{
  "n_layer": 9,
  "d_model": 512,
  "norm": "rmsnorm",
  "positions": "rope",
  "rope_base": 33700.0,
  "rope_fraction": 1.0,
  "beta1": 0.9,
  "seq_len": 512,
  "z_loss": 0.0001,
  "steps": 11055
}
Each number is 50 + 12 x the weight over its row's rms, rounded and kept within 0 to 99. Layers, rows and columns count from 0. The size before them is the row's rms in percent of the matrix's.

# layer 4 MLP gate, 1024x512, rms 0.0533, rows 642-660, columns 384-511
100:44 59 62 67 31 58 60 61 30 83 40 43 31 56 78 40 61 34 52 49 73 56 48 56 67 69 42 51 30 44 51 41 48 54 50 50 52 51 40 53 55 50 56 32 47 39 56 34 39 54 36 50 50 56 30 44 46 50 61 52 66 44 57 50 64 62 29 37 40 38 44 62 48 53 45 47 56 37 46 66 45 48 57 21 45 60 55 36 46 42 57 48 68 54 48 66 33 56 60 49 60 62 43 60 31 45 47 61 65 39 50 53 53 24 57 57 49 53 70 55 48 46 64 65 69 46 57 46
107:37 39 73 47 43 49 45 34 71 28 55 55 50 54 50 21 54 56 52 53 46 48 50 58 50 59 41 48 39 39 52 32 50 44 54 57 47 51 44 56 51 54 31 32 42 58 51 45 54 66 46 61 63 51 56 75 49 38 40 61 41 38 54 66 39 42 44 22 51 52 47 36 34 59 49 24 68 58 36 39 48 54 33 50 59 56 35 44 56 49 31 55 39 59 35 45 53 37 52 63 61 63 55 36 64 51 40 56 60 65 32 52 41 54 65 17 27 48 80 36 33 46 59 33 40 40 48 45
096:54 39 22 39 58 42 33 51 37 60 56 55 44 47 54 16 47 59 66 48 35 48 43 43 57 50 56 57 58 38 44 59 41 59 38 45 18 68 23 39 61 63 59 65 63 35 41 39 58 65 45 55 55 67 60 56 61 21 41 55 42 52 66 53 55 57 44 57 37 45 47 37 49 57 58 48 87 40 22 41 47 65 74 42 31 43 48 54 21 54 54 44 38 59 49 66 63 33 25 42 53 72 75 43 53 45 59 42 43 38 11 58 71 57 75 54 42 43 63 64 43 53 63 49 47 54 46 36
098:42 37 52 38 47 46 70 53 46 39 60 66 32 52 57 30 55 48 79 55 58 49 25 19 39 36 43 35 63 46 53 47 44 57 28 27 34 60 39 61 52 50 44 40 61 51 48 52 69 58 49 40 47 72 57 38 54 48 56 51 61 53 47 54 43 55 53 41 45 51 42 60 50 74 43 51 40 59 48 36 50 46 22 61 58 50 70 46 52 42 52 44 64 46 45 67 84 54 55 42 50 15 56 67 40 49 46 52 59 61 49 28 50 28 61 42 48 50 42 42 47 47 43 44 82 33 69 46
100:32 61 34 61 34 14 30 82 75 72 48 59 49 54 65 59 55 63 80 47 41 55 49 53 49 35 35 27 73 44 70 67 56 49 52 52 49 51 28 43 50 30 27 52 43 27 49 72 48 51 70 62 48 55 65 54 63 37 39 62 46 27 56 79 59 65 75 43 51 53 45 59 50 41 70 37 57 51 67 46 36 61 42 41 23 29 45 75 37 53 44 50 60 45 51 36 41 60 55 37 38 41 61 19 60 35 51 82 39 52 38 37 37 65 52 58 38 59 64 64 40 59 58 59 31 74 43 52
101:45 54 61 32 53 59 49 46 46 56 48 37 39 58 36 56 63 39 48 29 51 42 43 30 35 49 54 63 48 59 37 44 57 40 61 48 66 56 61 48 56 55 32 64 68 35 63 43 47 56 47 45 33 48 26 46 55 55 41 53 34 50 36 53 77 62 49 50 52 57 55 40 38 37 48 35 58 52 30 39 43 51 40 37 52 32 35 36 42 53 25 51 53 55 42 72 30 38 67 62 36 69 33 60 56 45 68 52 54 50 53 54 61 44 59 46 50 41 76 52 44 69 48 39 57 48 61 38
100:60 47 53 78 38 32 63 38 53 58 64 48 62 35 62 51 58 42 32 44 56 48 34 40 38 68 51 49 41 54 55 20 50 48 47 54 28 49 58 63 54 71 36 53 43 48 49 57 42 31 32 54 42 56 34 57 32 34 51 37 52 52 62 13 43 48 34 44 28 49 54 66 41 52 46 34 72 41 57 48 64 58 58 65 63 42 62 41 44 29 65 50 48 46 55 52 49 50 44 47 50 58 50 38 43 45 63 54 30 59 57 32 61 55 40 57 62 28 40 41 64 50 44 52 37 51 41 41
107:39 40 55 44 61 46 48 51 40 45 38 36 53 37 59 54 46 47 49 30 63 33 54 40 52 51 44 63 59 52 42 53 61 23 55 58 57 27 54 51 57 70 42 60 58 58 75 63 69 62 73 53 51 57 63 70 57 53 31 58 43 42 62 61 65 71 53 38 46 20 42 56 34 50 50 36 56 47 43 38 33 51 42 28 74 27 56 52 43 39 53 54 67 57 56 45 54 39 51 46 51 37 38 41 52 68 49 59 32 48 50 36 48 50 55 53 71 56 52 58 51 35 42 55 70 65 74 52
101:28 71 53 54 55 41 49 52 52 66 54 46 53 50 47 50 54 56 47 51 35 50 30 55 35 47 47 38 44 79 32 53 54 55 51 65 63 38 38 51 35 59 63 61 50 51 46 65 58 39 50 47 54 54 45 60 47 41 23 50 70 71 71 71 26 39 42 45 62 58 68 66 43 58 40 50 43 50 60 68 43 60 67 48 92 58 47 36 52 67 29 57 47 39 52 48 28 18 52 65 48 50 41 65 42 43 35 51 51 20 37 61 64 43 38 58 49 24 56 48 43 34 60 18 46 44 76 67
102:52 38 27 58 47 42 54 63 61 36 46 54 60 55 68 76 52 44 66 40 56 37 24 37 50 43 34 30 45 69 53 46 46 51 52 64 55 51 48 27 51 41 51 40 63 78 48 55 44 62 45 51 42 72 48 46 51 39 37 64 43 30 52 48 59 54 37 28 57 45 37 60 65 39 65 50 61 51 40 48 47 54 45 26 76 54 63 55 29 59 57 60 73 53 51 49 70 39 61 41 53 49 61 72 80 40 47 62 32 54 73 22 45 56 50 60 63 39 55 36 56 53 51 43 49 71 41 52
093:60 61 50 45 45 28 53 32 54 40 65 28 39 49 72 51 46 31 46 44 56 75 47 56 50 34 62 48 41 43 40 43 47 38 64 45 40 43 65 22 28 80 58 45 63 45 41 39 62 45 61 70 49 61 39 44 60 64 62 50 37 54 50 56 46 80 67 42 46 38 44 48 46 47 40 49 40 37 42 45 35 48 26 82 42 67 54 42 54 52 46 48 39 55 45 59 47 52 45 28 60 42 54 64 46 62 41 37 32 55 29 47 72 45 37 52 47 52 44 59 49 36 56 47 23 55 81 73
098:33 63 50 69 53 65 60 59 38 52 09 31 58 59 55 45 38 47 51 41 61 48 68 52 61 37 49 47 50 61 43 58 39 47 32 30 36 44 43 38 47 38 29 48 45 70 48 60 46 69 53 70 41 70 65 66 34 36 46 57 76 51 65 40 48 67 49 19 29 37 70 56 64 41 44 50 63 44 39 51 30 55 52 60 31 65 37 51 43 53 23 49 53 61 56 52 45 46 65 38 47 49 66 55 55 56 53 53 53 35 47 64 63 23 51 64 53 49 62 50 32 47 52 58 39 48 39 57
096:35 34 33 56 51 49 57 42 72 77 54 38 35 64 57 51 23 72 50 57 57 48 55 70 55 35 65 34 43 49 39 71 38 38 30 39 50 54 65 52 35 62 71 63 54 62 52 43 51 49 46 55 47 57 46 44 57 50 54 47 48 30 42 41 43 47 69 55 51 46 53 61 50 54 59 60 50 48 52 40 65 58 41 67 30 38 72 56 32 29 33 52 46 52 67 53 52 43 54 50 45 50 47 43 61 33 36 51 48 65 52 36 50 54 27 48 44 44 61 74 59 48 48 35 35 31 37 36
104:52 64 44 63 53 40 29 42 48 50 46 47 29 55 54 35 60 53 55 58 58 36 51 31 51 57 54 36 30 65 66 38 11 50 52 62 57 43 43 59 48 58 59 58 08 40 29 62 50 59 61 59 51 61 37 62 49 49 46 55 44 51 44 47 58 54 33 41 51 67 51 35 77 50 38 39 39 42 65 45 40 51 48 44 48 59 81 67 49 75 50 50 60 77 47 38 59 43 67 50 60 51 59 51 51 49 52 46 39 46 59 61 61 54 71 39 34 49 46 74 39 40 43 45 27 41 24 42
108:47 50 32 37 68 44 53 58 59 54 36 25 53 51 44 62 37 50 71 25 47 52 56 47 59 63 51 57 49 25 68 42 45 54 44 48 60 54 62 58 68 61 55 63 64 42 55 44 54 65 43 64 61 42 46 55 60 44 53 60 57 53 79 81 44 41 48 42 65 53 65 44 57 70 30 41 58 61 53 79 33 48 32 57 40 54 40 45 44 38 59 59 38 43 43 67 52 53 33 46 48 42 52 50 62 52 46 62 64 57 67 42 60 36 39 54 28 57 56 31 50 66 78 74 64 57 43 30
104:60 28 38 32 64 61 69 40 47 50 58 54 53 39 53 58 60 44 40 47 55 47 45 48 64 71 51 48 36 39 48 62 51 45 36 44 57 47 43 67 51 40 64 55 56 52 58 57 46 57 59 58 52 45 49 44 68 52 39 66 79 37 59 46 58 49 43 28 50 67 39 42 52 36 52 34 53 60 48 56 52 48 61 54 43 53 54 61 41 46 57 45 54 57 50 71 24 34 38 61 28 60 36 50 49 26 43 44 44 62 53 64 60 62 55 38 45 44 65 12 46 57 41 52 67 68 54 55
097:47 40 47 50 64 62 40 60 59 17 64 66 61 50 60 63 58 41 74 26 35 36 45 59 43 75 54 69 46 44 52 67 77 57 52 56 69 33 35 42 41 52 49 75 37 41 57 61 47 38 49 61 32 54 46 63 47 41 33 65 51 25 60 56 48 60 50 64 45 60 52 47 57 45 36 63 44 42 49 62 51 58 57 39 51 48 51 36 42 67 65 40 74 72 63 55 55 65 44 50 56 49 37 61 73 52 51 69 58 36 70 56 61 68 52 44 70 56 38 31 49 53 68 63 71 41 41 34
102:56 36 36 33 52 54 58 35 65 53 53 50 35 48 36 47 34 53 54 39 63 49 38 59 53 38 36 69 56 63 41 41 44 67 31 34 53 36 49 44 85 56 64 43 38 45 52 15 64 47 27 56 51 51 53 41 46 61 21 71 44 39 47 53 57 44 33 52 51 59 40 56 62 38 39 59 49 48 64 73 46 57 47 26 63 49 40 72 35 47 44 56 32 55 43 54 74 56 53 66 56 47 57 57 61 45 50 73 33 35 62 48 38 38 53 52 31 71 55 41 42 56 69 49 70 34 50 54
102:49 67 52 37 58 43 53 62 47 58 44 65 69 48 32 47 23 52 19 49 40 41 47 20 38 68 68 33 57 41 40 69 53 53 64 62 40 45 69 41 39 36 83 57 70 45 52 43 40 46 47 44 13 44 24 43 45 42 41 38 57 31 48 52 52 76 48 50 48 43 62 32 53 47 62 32 50 55 56 45 53 60 69 22 62 51 70 34 43 57 38 43 51 67 33 40 73 57 52 56 53 40 51 58 39 50 58 47 48 52 42 53 48 51 49 49 66 53 55 40 40 42 62 67 40 57 45 54
# layer 4 MLP up, 1024x512, rms 0.0536, rows 642-659, columns 384-511
099:51 64 34 48 45 33 64 71 50 43 42 60 47 52 39 68 44 54 59 37 39 63 59 61 58 62 46 40 32 51 62 59 65 54 57 34 45 58 53 60 50 57 34 39 59 46 53 50 61 54 52 34 57 72 54 68 38 43 46 50 40 49 44 61 59 49 36 34 44 59 41 51 55 42 52 42 42 66 47 35 63 37 63 46 49 12 44 47 31 40 49 65 74 48 60 55 52 40 40 40 46 53 44 47 54 46 65 60 32 46 59 28 40 57 50 60 63 31 59 68 54 38 31 35 35 43 43 48
103:58 42 55 34 71 56 39 63 62 36 44 74 48 44 27 22 78 70 45 54 28 51 62 68 52 66 43 55 68 34 57 60 52 41 60 65 63 54 60 57 30 52 56 75 56 49 52 43 42 52 71 56 42 33 59 36 43 54 65 52 44 39 47 58 43 59 73 76 69 29 58 47 29 63 38 59 78 39 79 51 58 32 53 48 36 63 27 43 44 63 56 37 81 47 58 21 69 38 51 54 50 43 53 50 21 64 59 46 53 12 40 59 48 50 36 54 57 33 54 62 66 46 42 58 44 51 55 26
097:42 50 24 37 32 55 50 64 42 58 29 49 86 59 56 68 40 50 45 38 60 63 44 70 57 42 59 35 44 46 41 72 64 84 53 51 30 59 63 40 40 41 33 50 44 38 62 36 45 41 54 58 62 59 51 32 51 25 60 55 37 35 55 55 68 25 40 57 52 60 60 64 50 42 57 79 69 56 56 38 52 55 64 34 57 65 40 56 49 44 53 71 54 39 47 30 57 53 47 63 47 45 58 62 39 46 30 35 63 53 39 76 50 56 48 51 29 32 38 48 46 46 47 46 58 48 58 25
097:41 67 53 64 48 41 39 62 69 34 54 53 54 56 63 53 53 49 52 60 36 23 68 45 51 49 50 45 64 43 41 52 38 38 43 59 47 60 58 44 50 40 50 70 34 40 36 48 48 51 68 35 58 41 54 53 42 88 45 46 29 31 41 69 43 63 66 62 60 44 51 58 36 59 27 50 52 57 52 65 62 57 37 51 50 36 41 28 59 81 48 28 57 52 54 38 38 45 45 57 60 59 54 74 54 41 57 40 65 58 43 44 31 59 70 55 46 61 59 50 38 50 55 40 35 41 50 47
096:29 44 52 64 64 47 51 59 49 41 49 42 54 63 47 40 47 34 38 44 30 53 50 39 67 55 41 58 61 40 54 67 46 59 84 69 66 72 54 58 40 64 68 32 30 44 69 39 33 49 42 54 40 43 60 33 60 34 32 63 44 45 32 36 70 48 68 47 51 73 44 45 37 31 23 51 59 32 44 38 58 51 45 34 50 33 64 44 30 34 52 59 65 44 33 47 41 64 30 55 27 46 39 38 36 55 69 51 42 67 42 58 48 39 35 52 54 53 76 64 45 56 65 53 37 55 53 42
100:38 57 61 59 62 55 46 61 50 42 48 67 16 57 34 45 51 40 50 45 61 15 66 53 77 44 40 49 55 32 36 54 32 27 51 64 42 41 71 58 56 73 70 54 59 38 53 62 60 63 39 34 47 37 47 40 58 57 48 47 62 51 50 39 45 49 45 52 53 53 34 54 46 65 68 47 47 58 53 44 57 37 54 49 63 48 45 63 61 41 43 50 67 45 50 56 35 40 66 44 55 37 38 47 62 53 52 54 59 64 45 62 59 67 41 55 46 50 51 43 44 38 42 50 55 35 57 49
096:50 45 25 56 60 42 44 33 68 42 33 41 28 44 48 51 56 52 51 37 44 33 54 49 60 49 57 55 70 48 71 74 56 62 32 52 59 57 68 58 35 54 53 52 25 59 68 56 59 44 59 63 56 51 57 31 42 23 52 63 62 44 55 55 38 53 78 54 55 36 57 48 51 41 49 49 52 69 57 67 59 48 53 54 46 58 51 66 44 43 46 39 20 61 61 39 48 49 66 49 55 37 63 58 60 43 62 57 26 69 24 52 72 57 60 58 51 60 64 69 47 51 44 53 34 53 57 52
102:29 39 44 59 35 44 55 40 52 55 58 55 53 56 61 56 82 74 51 47 69 57 26 26 51 53 61 45 45 57 51 67 64 27 49 64 62 38 51 42 44 79 43 55 29 62 47 57 58 56 36 40 52 22 65 62 63 48 34 61 47 54 33 59 41 21 48 36 58 55 57 42 52 51 32 51 36 55 56 51 45 50 62 39 61 40 58 49 33 51 54 30 64 57 49 52 49 61 49 52 72 41 68 61 61 39 66 53 55 50 47 28 70 52 64 52 43 47 56 64 22 57 49 56 56 66 34 60
100:65 58 59 49 59 70 45 50 30 51 66 34 51 51 53 52 49 37 48 27 47 35 31 45 39 46 73 75 53 46 47 44 68 28 61 53 46 54 40 59 45 31 52 45 67 26 51 65 65 42 85 61 75 60 65 46 54 29 56 39 58 41 75 63 51 65 42 50 66 60 42 63 24 58 43 44 50 48 46 57 49 56 43 47 41 45 41 55 64 54 69 57 56 63 67 61 59 39 71 49 39 43 51 52 54 37 39 51 46 66 56 68 43 38 54 60 26 51 46 59 43 61 65 58 32 34 60 44
104:54 41 34 75 59 38 41 53 49 56 53 65 39 42 49 43 44 43 49 68 68 44 30 48 53 40 49 44 54 42 43 47 21 52 35 66 63 48 37 55 34 54 83 64 61 69 51 75 42 74 58 50 62 55 27 43 36 31 46 42 39 74 68 37 69 44 27 62 59 56 67 52 26 46 45 57 50 50 50 45 80 79 57 72 56 67 51 58 50 43 67 39 29 49 63 65 39 63 65 32 59 63 26 50 35 49 44 48 46 42 40 64 35 53 48 27 38 64 40 64 54 55 45 39 49 62 44 44
096:72 40 24 48 52 41 66 48 47 26 67 62 48 45 54 45 52 16 16 36 24 83 50 43 64 61 60 62 60 50 56 54 29 40 53 36 59 50 59 56 49 61 64 48 58 64 58 49 56 43 50 68 34 69 37 38 73 55 47 46 55 44 60 59 63 48 58 55 30 59 59 34 41 44 43 57 52 28 46 37 60 56 53 47 44 41 54 55 63 36 20 54 42 41 33 30 51 36 46 38 52 60 62 34 56 69 40 40 54 41 56 46 68 44 33 42 58 59 40 57 75 42 43 63 51 48 48 60
102:40 46 38 36 37 45 55 26 58 39 47 48 49 39 50 66 51 70 49 55 34 72 50 40 58 29 62 39 28 43 62 52 50 71 64 28 49 62 40 46 74 49 50 50 48 27 58 32 56 42 44 48 63 46 41 37 60 38 25 49 28 56 59 52 59 54 49 41 60 36 50 54 62 61 52 36 49 47 62 56 60 48 42 56 76 45 38 59 49 70 81 68 42 42 38 11 42 59 67 53 55 57 41 48 65 48 54 57 50 54 43 72 41 56 54 53 40 47 73 58 33 75 62 47 47 46 26 73
096:41 63 44 34 46 47 44 31 50 50 54 47 81 53 51 69 25 38 53 44 81 69 63 58 41 41 40 52 59 53 40 53 56 52 55 54 52 36 56 48 36 41 66 26 46 43 58 52 72 43 55 43 63 50 54 42 37 49 37 41 61 47 37 36 46 45 38 52 54 56 65 55 40 39 46 49 43 62 59 47 51 32 52 53 32 47 55 70 62 50 55 32 70 37 54 13 67 54 52 46 62 51 41 41 50 57 37 54 40 38 42 54 39 34 46 65 57 72 40 57 55 50 53 48 61 42 45 38
100:40 41 51 48 56 36 37 34 42 39 55 36 40 46 43 79 18 36 50 53 53 59 34 45 49 33 30 46 50 48 31 49 44 52 57 31 62 56 40 18 53 52 49 43 68 43 32 78 57 56 47 26 60 39 31 22 59 28 45 62 54 47 39 27 99 55 59 46 37 62 40 41 46 41 61 45 54 51 31 54 72 48 59 39 42 24 54 54 57 47 40 66 53 52 68 57 31 46 44 55 51 45 43 68 34 58 59 39 58 52 69 58 39 39 59 40 49 60 30 53 50 53 42 44 47 35 37 59
101:51 21 57 60 46 45 60 73 44 55 53 37 52 48 35 51 55 51 72 43 42 46 48 50 27 49 40 55 44 60 23 45 60 46 40 46 53 59 40 43 40 31 62 35 37 55 38 71 46 56 47 29 40 36 47 70 60 46 59 62 65 41 38 49 51 52 58 49 44 47 44 60 61 60 49 66 68 48 56 26 49 33 62 61 35 59 56 32 29 54 58 56 33 29 58 41 59 53 42 55 37 42 72 47 43 41 57 45 37 48 66 40 56 69 52 56 53 64 48 49 22 54 47 34 33 49 59 31
097:61 49 58 31 64 63 31 42 65 51 42 59 43 72 42 32 47 66 60 49 51 37 62 34 51 52 40 46 48 53 68 40 39 31 55 56 67 54 49 60 50 80 53 49 62 20 44 54 78 53 52 45 54 34 60 51 41 50 46 51 57 50 67 55 52 59 56 63 72 62 48 65 50 49 36 54 34 66 41 70 58 56 47 45 47 72 56 44 37 32 33 58 47 49 54 83 52 27 63 59 23 57 48 49 40 63 52 45 42 49 61 52 36 44 57 66 44 47 59 60 55 48 63 18 34 62 42 60
101:57 59 63 69 38 47 60 45 49 55 34 62 47 47 54 44 56 63 33 57 65 58 54 43 68 48 45 37 55 46 56 31 38 64 57 38 64 60 53 46 42 55 53 42 60 41 51 30 49 59 55 40 50 49 47 55 63 45 64 59 45 75 42 19 42 46 56 51 84 34 50 64 47 36 34 39 52 48 57 60 50 42 59 21 61 55 64 42 51 31 44 53 54 36 42 52 46 36 51 63 54 36 58 42 45 28 53 46 36 40 48 51 53 29 55 54 41 28 47 52 38 66 42 22 55 39 53 30
100:39 51 58 60 63 41 47 66 63 50 45 65 58 56 47 65 49 53 62 40 78 48 46 46 34 49 35 48 52 68 30 52 46 41 62 58 51 37 31 36 65 53 60 47 50 34 51 60 52 63 40 69 27 59 56 57 26 44 47 65 71 42 58 42 43 43 45 51 42 70 52 54 63 30 55 23 46 47 56 48 32 51 27 61 31 68 49 58 52 64 32 41 67 68 41 55 75 66 64 61 49 20 48 34 42 46 60 63 38 51 51 29 54 27 39 45 42 45 30 39 64 20 56 53 71 45 73 68
# layer 4 MLP down (transposed), 1024x512, rms 0.0497, rows 642-659, columns 384-511
103:34 60 41 58 46 42 43 60 55 59 38 39 63 56 60 49 51 56 47 40 54 70 35 42 48 66 51 60 46 47 64 74 46 53 57 52 59 51 45 39 35 51 41 47 36 38 46 71 77 54 56 48 60 46 50 62 38 80 57 70 42 54 69 71 34 31 51 58 38 49 47 59 50 49 39 71 64 47 54 52 67 37 64 65 31 61 53 58 65 46 36 49 55 47 56 56 44 28 59 67 55 48 53 57 54 48 56 40 49 40 59 42 37 54 61 53 56 32 57 75 53 41 96 68 41 49 35 53
105:56 65 38 44 45 32 43 52 54 50 55 55 58 33 51 64 50 49 49 47 40 46 60 50 33 61 60 32 69 53 43 60 48 72 49 44 44 40 53 41 50 43 66 56 42 56 44 42 56 47 62 48 42 46 36 36 57 68 53 61 41 51 45 42 45 34 40 54 62 43 59 38 52 55 52 57 40 36 52 41 49 58 30 54 49 45 18 47 53 67 47 47 24 62 66 32 38 43 43 59 58 53 36 44 47 46 60 56 36 43 67 43 81 72 57 72 54 54 35 43 33 69 63 56 61 51 57 53
096:42 43 49 56 53 55 42 61 40 29 45 46 53 49 53 76 57 56 49 46 71 48 64 55 53 45 46 30 55 59 65 33 49 33 51 55 61 31 60 68 51 38 37 40 35 38 47 55 37 31 47 63 39 37 54 44 68 39 73 22 65 44 50 57 26 61 51 65 58 55 70 44 68 55 41 71 35 50 64 55 51 41 37 54 65 62 52 78 58 50 51 46 35 08 55 43 55 65 44 55 49 44 24 61 41 50 47 32 52 50 57 42 59 43 53 39 60 45 66 43 57 50 28 46 58 59 67 52
098:53 30 37 49 55 40 39 68 41 50 53 53 51 45 33 57 42 70 43 46 53 48 38 49 44 35 29 46 52 47 55 28 47 27 42 22 67 45 53 46 30 48 64 56 62 50 60 58 36 69 57 27 65 39 49 60 59 46 39 57 37 37 62 38 54 44 29 64 50 64 51 60 52 46 72 27 33 58 57 83 56 51 69 36 47 33 48 35 40 47 69 57 44 60 47 48 39 52 54 30 54 26 48 30 61 71 35 52 37 55 49 38 55 49 54 31 35 60 49 31 68 58 30 38 56 67 46 54
100:44 56 30 70 48 58 54 36 55 64 71 30 35 59 60 49 51 50 45 33 27 54 46 61 37 42 42 53 56 55 37 53 41 65 62 43 75 44 39 53 39 53 55 61 31 24 54 49 58 60 53 35 36 47 59 73 62 23 58 48 49 32 47 34 70 62 44 66 48 72 41 53 56 55 66 49 32 48 55 55 55 64 43 28 51 52 67 60 49 40 30 54 53 00 46 62 54 51 48 43 60 43 56 67 28 55 34 33 63 48 57 53 39 40 46 53 61 74 36 51 52 56 44 38 29 65 60 41
098:57 49 42 27 45 40 39 42 55 46 46 49 47 58 70 40 53 61 31 55 47 51 63 61 42 41 48 33 60 34 31 69 58 47 47 56 47 43 91 49 58 49 52 47 51 67 47 54 49 33 63 46 36 42 53 47 48 37 64 70 56 52 53 44 28 30 59 52 60 37 46 61 41 49 51 53 61 61 49 38 58 37 68 53 35 38 50 65 62 74 45 38 24 45 63 59 46 50 30 59 55 54 37 40 35 41 53 47 23 55 47 50 52 30 65 31 56 49 52 47 44 45 25 47 52 42 52 36
099:56 58 64 43 36 34 47 59 59 27 55 58 38 52 37 38 37 34 66 38 23 41 34 32 41 46 50 43 42 41 41 60 60 46 62 64 44 49 37 50 61 42 61 40 38 43 53 61 53 61 39 60 62 53 37 68 51 50 43 65 51 48 32 30 59 35 47 60 40 73 54 58 55 44 63 40 38 63 54 64 61 49 68 57 63 36 46 43 46 51 35 55 48 39 29 49 60 60 53 38 46 49 53 81 44 50 60 50 73 48 52 65 50 59 46 44 45 47 32 60 53 40 42 35 47 47 30 69
105:67 38 42 72 65 34 58 57 30 62 57 45 62 62 62 71 69 67 53 47 76 58 35 43 39 39 38 50 46 53 43 54 32 63 40 37 34 55 69 62 61 35 33 44 68 73 70 37 67 49 63 36 61 44 46 69 58 44 26 54 40 42 61 55 45 67 37 34 38 31 64 79 35 47 60 55 37 52 54 43 49 59 49 49 40 44 33 50 17 41 46 65 59 55 52 46 45 53 53 38 46 53 40 50 55 58 59 44 47 60 51 53 44 61 33 63 52 54 66 49 36 57 09 42 68 49 57 57
100:45 28 54 47 75 46 50 22 27 72 34 39 47 54 41 54 54 61 74 43 57 64 40 43 65 33 77 57 56 33 53 66 65 50 55 41 69 33 49 69 50 29 47 55 51 25 55 51 47 53 64 07 57 56 52 53 68 57 52 25 42 43 66 56 56 44 43 46 58 53 48 69 38 58 42 38 38 55 45 59 46 50 46 50 70 45 50 45 46 57 52 45 56 54 59 57 42 50 44 35 60 39 52 44 36 54 43 44 59 48 66 65 43 49 45 56 35 47 44 43 59 67 22 31 58 64 53 45
105:25 41 59 42 35 54 52 54 45 51 29 28 30 68 60 50 54 38 52 56 53 38 49 56 39 52 72 56 48 30 38 50 37 53 48 59 50 43 61 33 29 52 71 45 35 72 56 43 53 31 60 37 85 50 46 55 52 54 56 51 51 56 67 45 36 49 56 44 62 39 66 41 40 67 65 55 59 53 41 47 52 47 42 46 52 72 42 50 34 46 39 42 59 58 47 61 49 65 71 33 56 48 28 42 24 48 40 53 51 57 60 45 66 53 42 46 49 59 47 60 39 42 36 61 42 44 50 49
099:59 51 51 41 49 74 59 42 03 76 35 66 71 40 45 61 67 54 65 55 36 50 55 40 32 62 47 44 51 59 46 41 63 32 52 56 50 42 59 80 68 26 49 51 90 53 70 25 18 56 39 49 51 48 54 52 47 39 50 51 66 26 49 43 71 44 20 32 72 37 29 51 30 51 55 42 55 47 51 55 32 31 35 42 60 57 53 71 45 63 34 44 72 64 56 51 70 55 60 42 58 49 35 52 65 15 53 26 49 62 52 69 52 57 46 61 64 51 64 48 37 59 35 28 76 43 31 37
099:46 60 56 49 43 67 43 53 44 45 43 52 57 56 33 37 64 35 46 39 64 41 62 47 67 40 20 71 62 46 72 48 49 44 55 43 28 75 70 67 56 37 48 12 29 43 35 42 63 52 59 55 53 53 43 42 48 35 58 25 78 45 61 62 38 57 27 62 38 58 42 50 56 32 60 63 51 41 38 32 47 64 32 60 31 45 53 35 42 58 15 55 47 63 30 51 53 64 63 29 61 47 50 47 48 53 58 64 69 55 58 29 47 41 44 61 45 50 22 32 20 52 59 68 33 76 42 45
097:47 41 56 63 31 33 55 65 41 39 28 52 41 71 57 47 46 45 55 49 35 37 57 52 30 53 59 37 61 74 62 41 37 48 57 56 31 53 66 49 32 38 41 64 33 33 36 44 40 61 68 50 61 50 66 54 50 60 52 73 43 57 48 34 36 45 60 47 66 69 58 72 52 51 46 45 56 57 50 42 71 59 39 71 42 70 45 26 68 60 54 24 37 59 51 28 49 69 58 46 52 76 32 35 41 41 40 71 56 53 30 48 49 54 63 60 47 39 44 56 42 82 59 29 42 47 57 51
104:42 63 28 64 68 58 46 36 35 58 50 49 51 59 67 53 62 54 52 69 57 47 64 38 66 63 45 53 51 59 70 51 29 50 57 31 52 45 65 68 68 53 57 59 31 50 40 55 52 39 53 36 53 51 51 51 49 38 38 74 49 57 60 59 49 52 59 37 39 65 43 59 47 62 39 31 41 64 47 42 63 50 52 56 42 47 50 51 48 68 37 43 54 47 38 43 48 31 43 36 49 50 52 30 64 63 28 25 57 39 33 48 61 39 62 47 60 30 58 87 63 45 06 37 46 53 54 46
101:35 49 49 47 53 60 42 49 47 46 50 64 59 53 23 48 68 56 41 33 44 48 58 62 50 47 51 20 56 65 56 41 35 47 56 47 59 36 61 41 44 33 63 45 43 59 61 64 54 34 56 32 69 54 61 64 53 33 45 54 32 72 51 60 73 62 37 58 54 43 86 54 48 43 54 36 26 46 70 51 60 42 37 46 68 26 47 57 31 43 42 32 54 36 65 54 48 48 44 26 61 52 21 39 53 35 44 37 46 53 36 61 53 58 49 56 57 54 23 42 47 81 41 40 53 45 44 53
096:61 63 50 48 42 72 30 58 63 54 54 48 65 35 52 56 31 61 45 36 37 41 29 54 47 57 42 58 40 44 59 48 48 35 44 44 57 51 46 42 59 50 44 69 27 62 50 63 36 55 36 51 42 59 15 47 40 45 59 56 34 51 46 30 47 53 37 45 39 32 53 27 57 67 45 39 63 46 56 61 51 39 44 21 52 59 59 41 52 33 61 59 45 52 64 31 32 61 59 40 73 50 59 71 45 44 54 84 47 54 51 47 39 54 44 50 57 55 41 24 40 51 26 52 47 38 46 37
103:59 50 49 53 63 49 50 65 51 40 35 44 45 39 57 45 37 55 47 49 58 63 54 38 55 57 56 48 49 35 55 27 54 17 55 39 53 51 54 71 39 43 73 32 55 51 41 42 51 51 52 50 49 58 69 49 67 54 26 66 60 55 52 54 44 53 51 44 63 54 70 65 49 45 58 43 52 54 34 50 56 45 61 53 42 49 74 52 51 59 33 53 38 45 46 69 39 36 65 56 49 50 37 58 55 49 48 60 66 41 24 46 69 62 45 22 47 45 41 53 60 61 53 40 46 72 55 27
100:62 35 32 29 44 66 37 06 61 56 55 53 53 60 38 65 55 35 63 58 48 37 44 48 65 59 40 73 77 49 38 62 35 55 54 63 68 43 45 32 66 59 80 28 44 41 46 38 82 51 43 70 54 52 39 43 59 45 65 52 62 57 55 50 57 44 57 65 64 56 46 52 53 49 48 52 53 63 52 40 50 54 65 41 54 64 60 54 59 22 46 55 30 51 46 30 33 53 55 57 36 55 29 68 49 60 44 35 29 41 55 53 66 39 38 55 49 53 54 33 35 75 53 53 48 43 35 40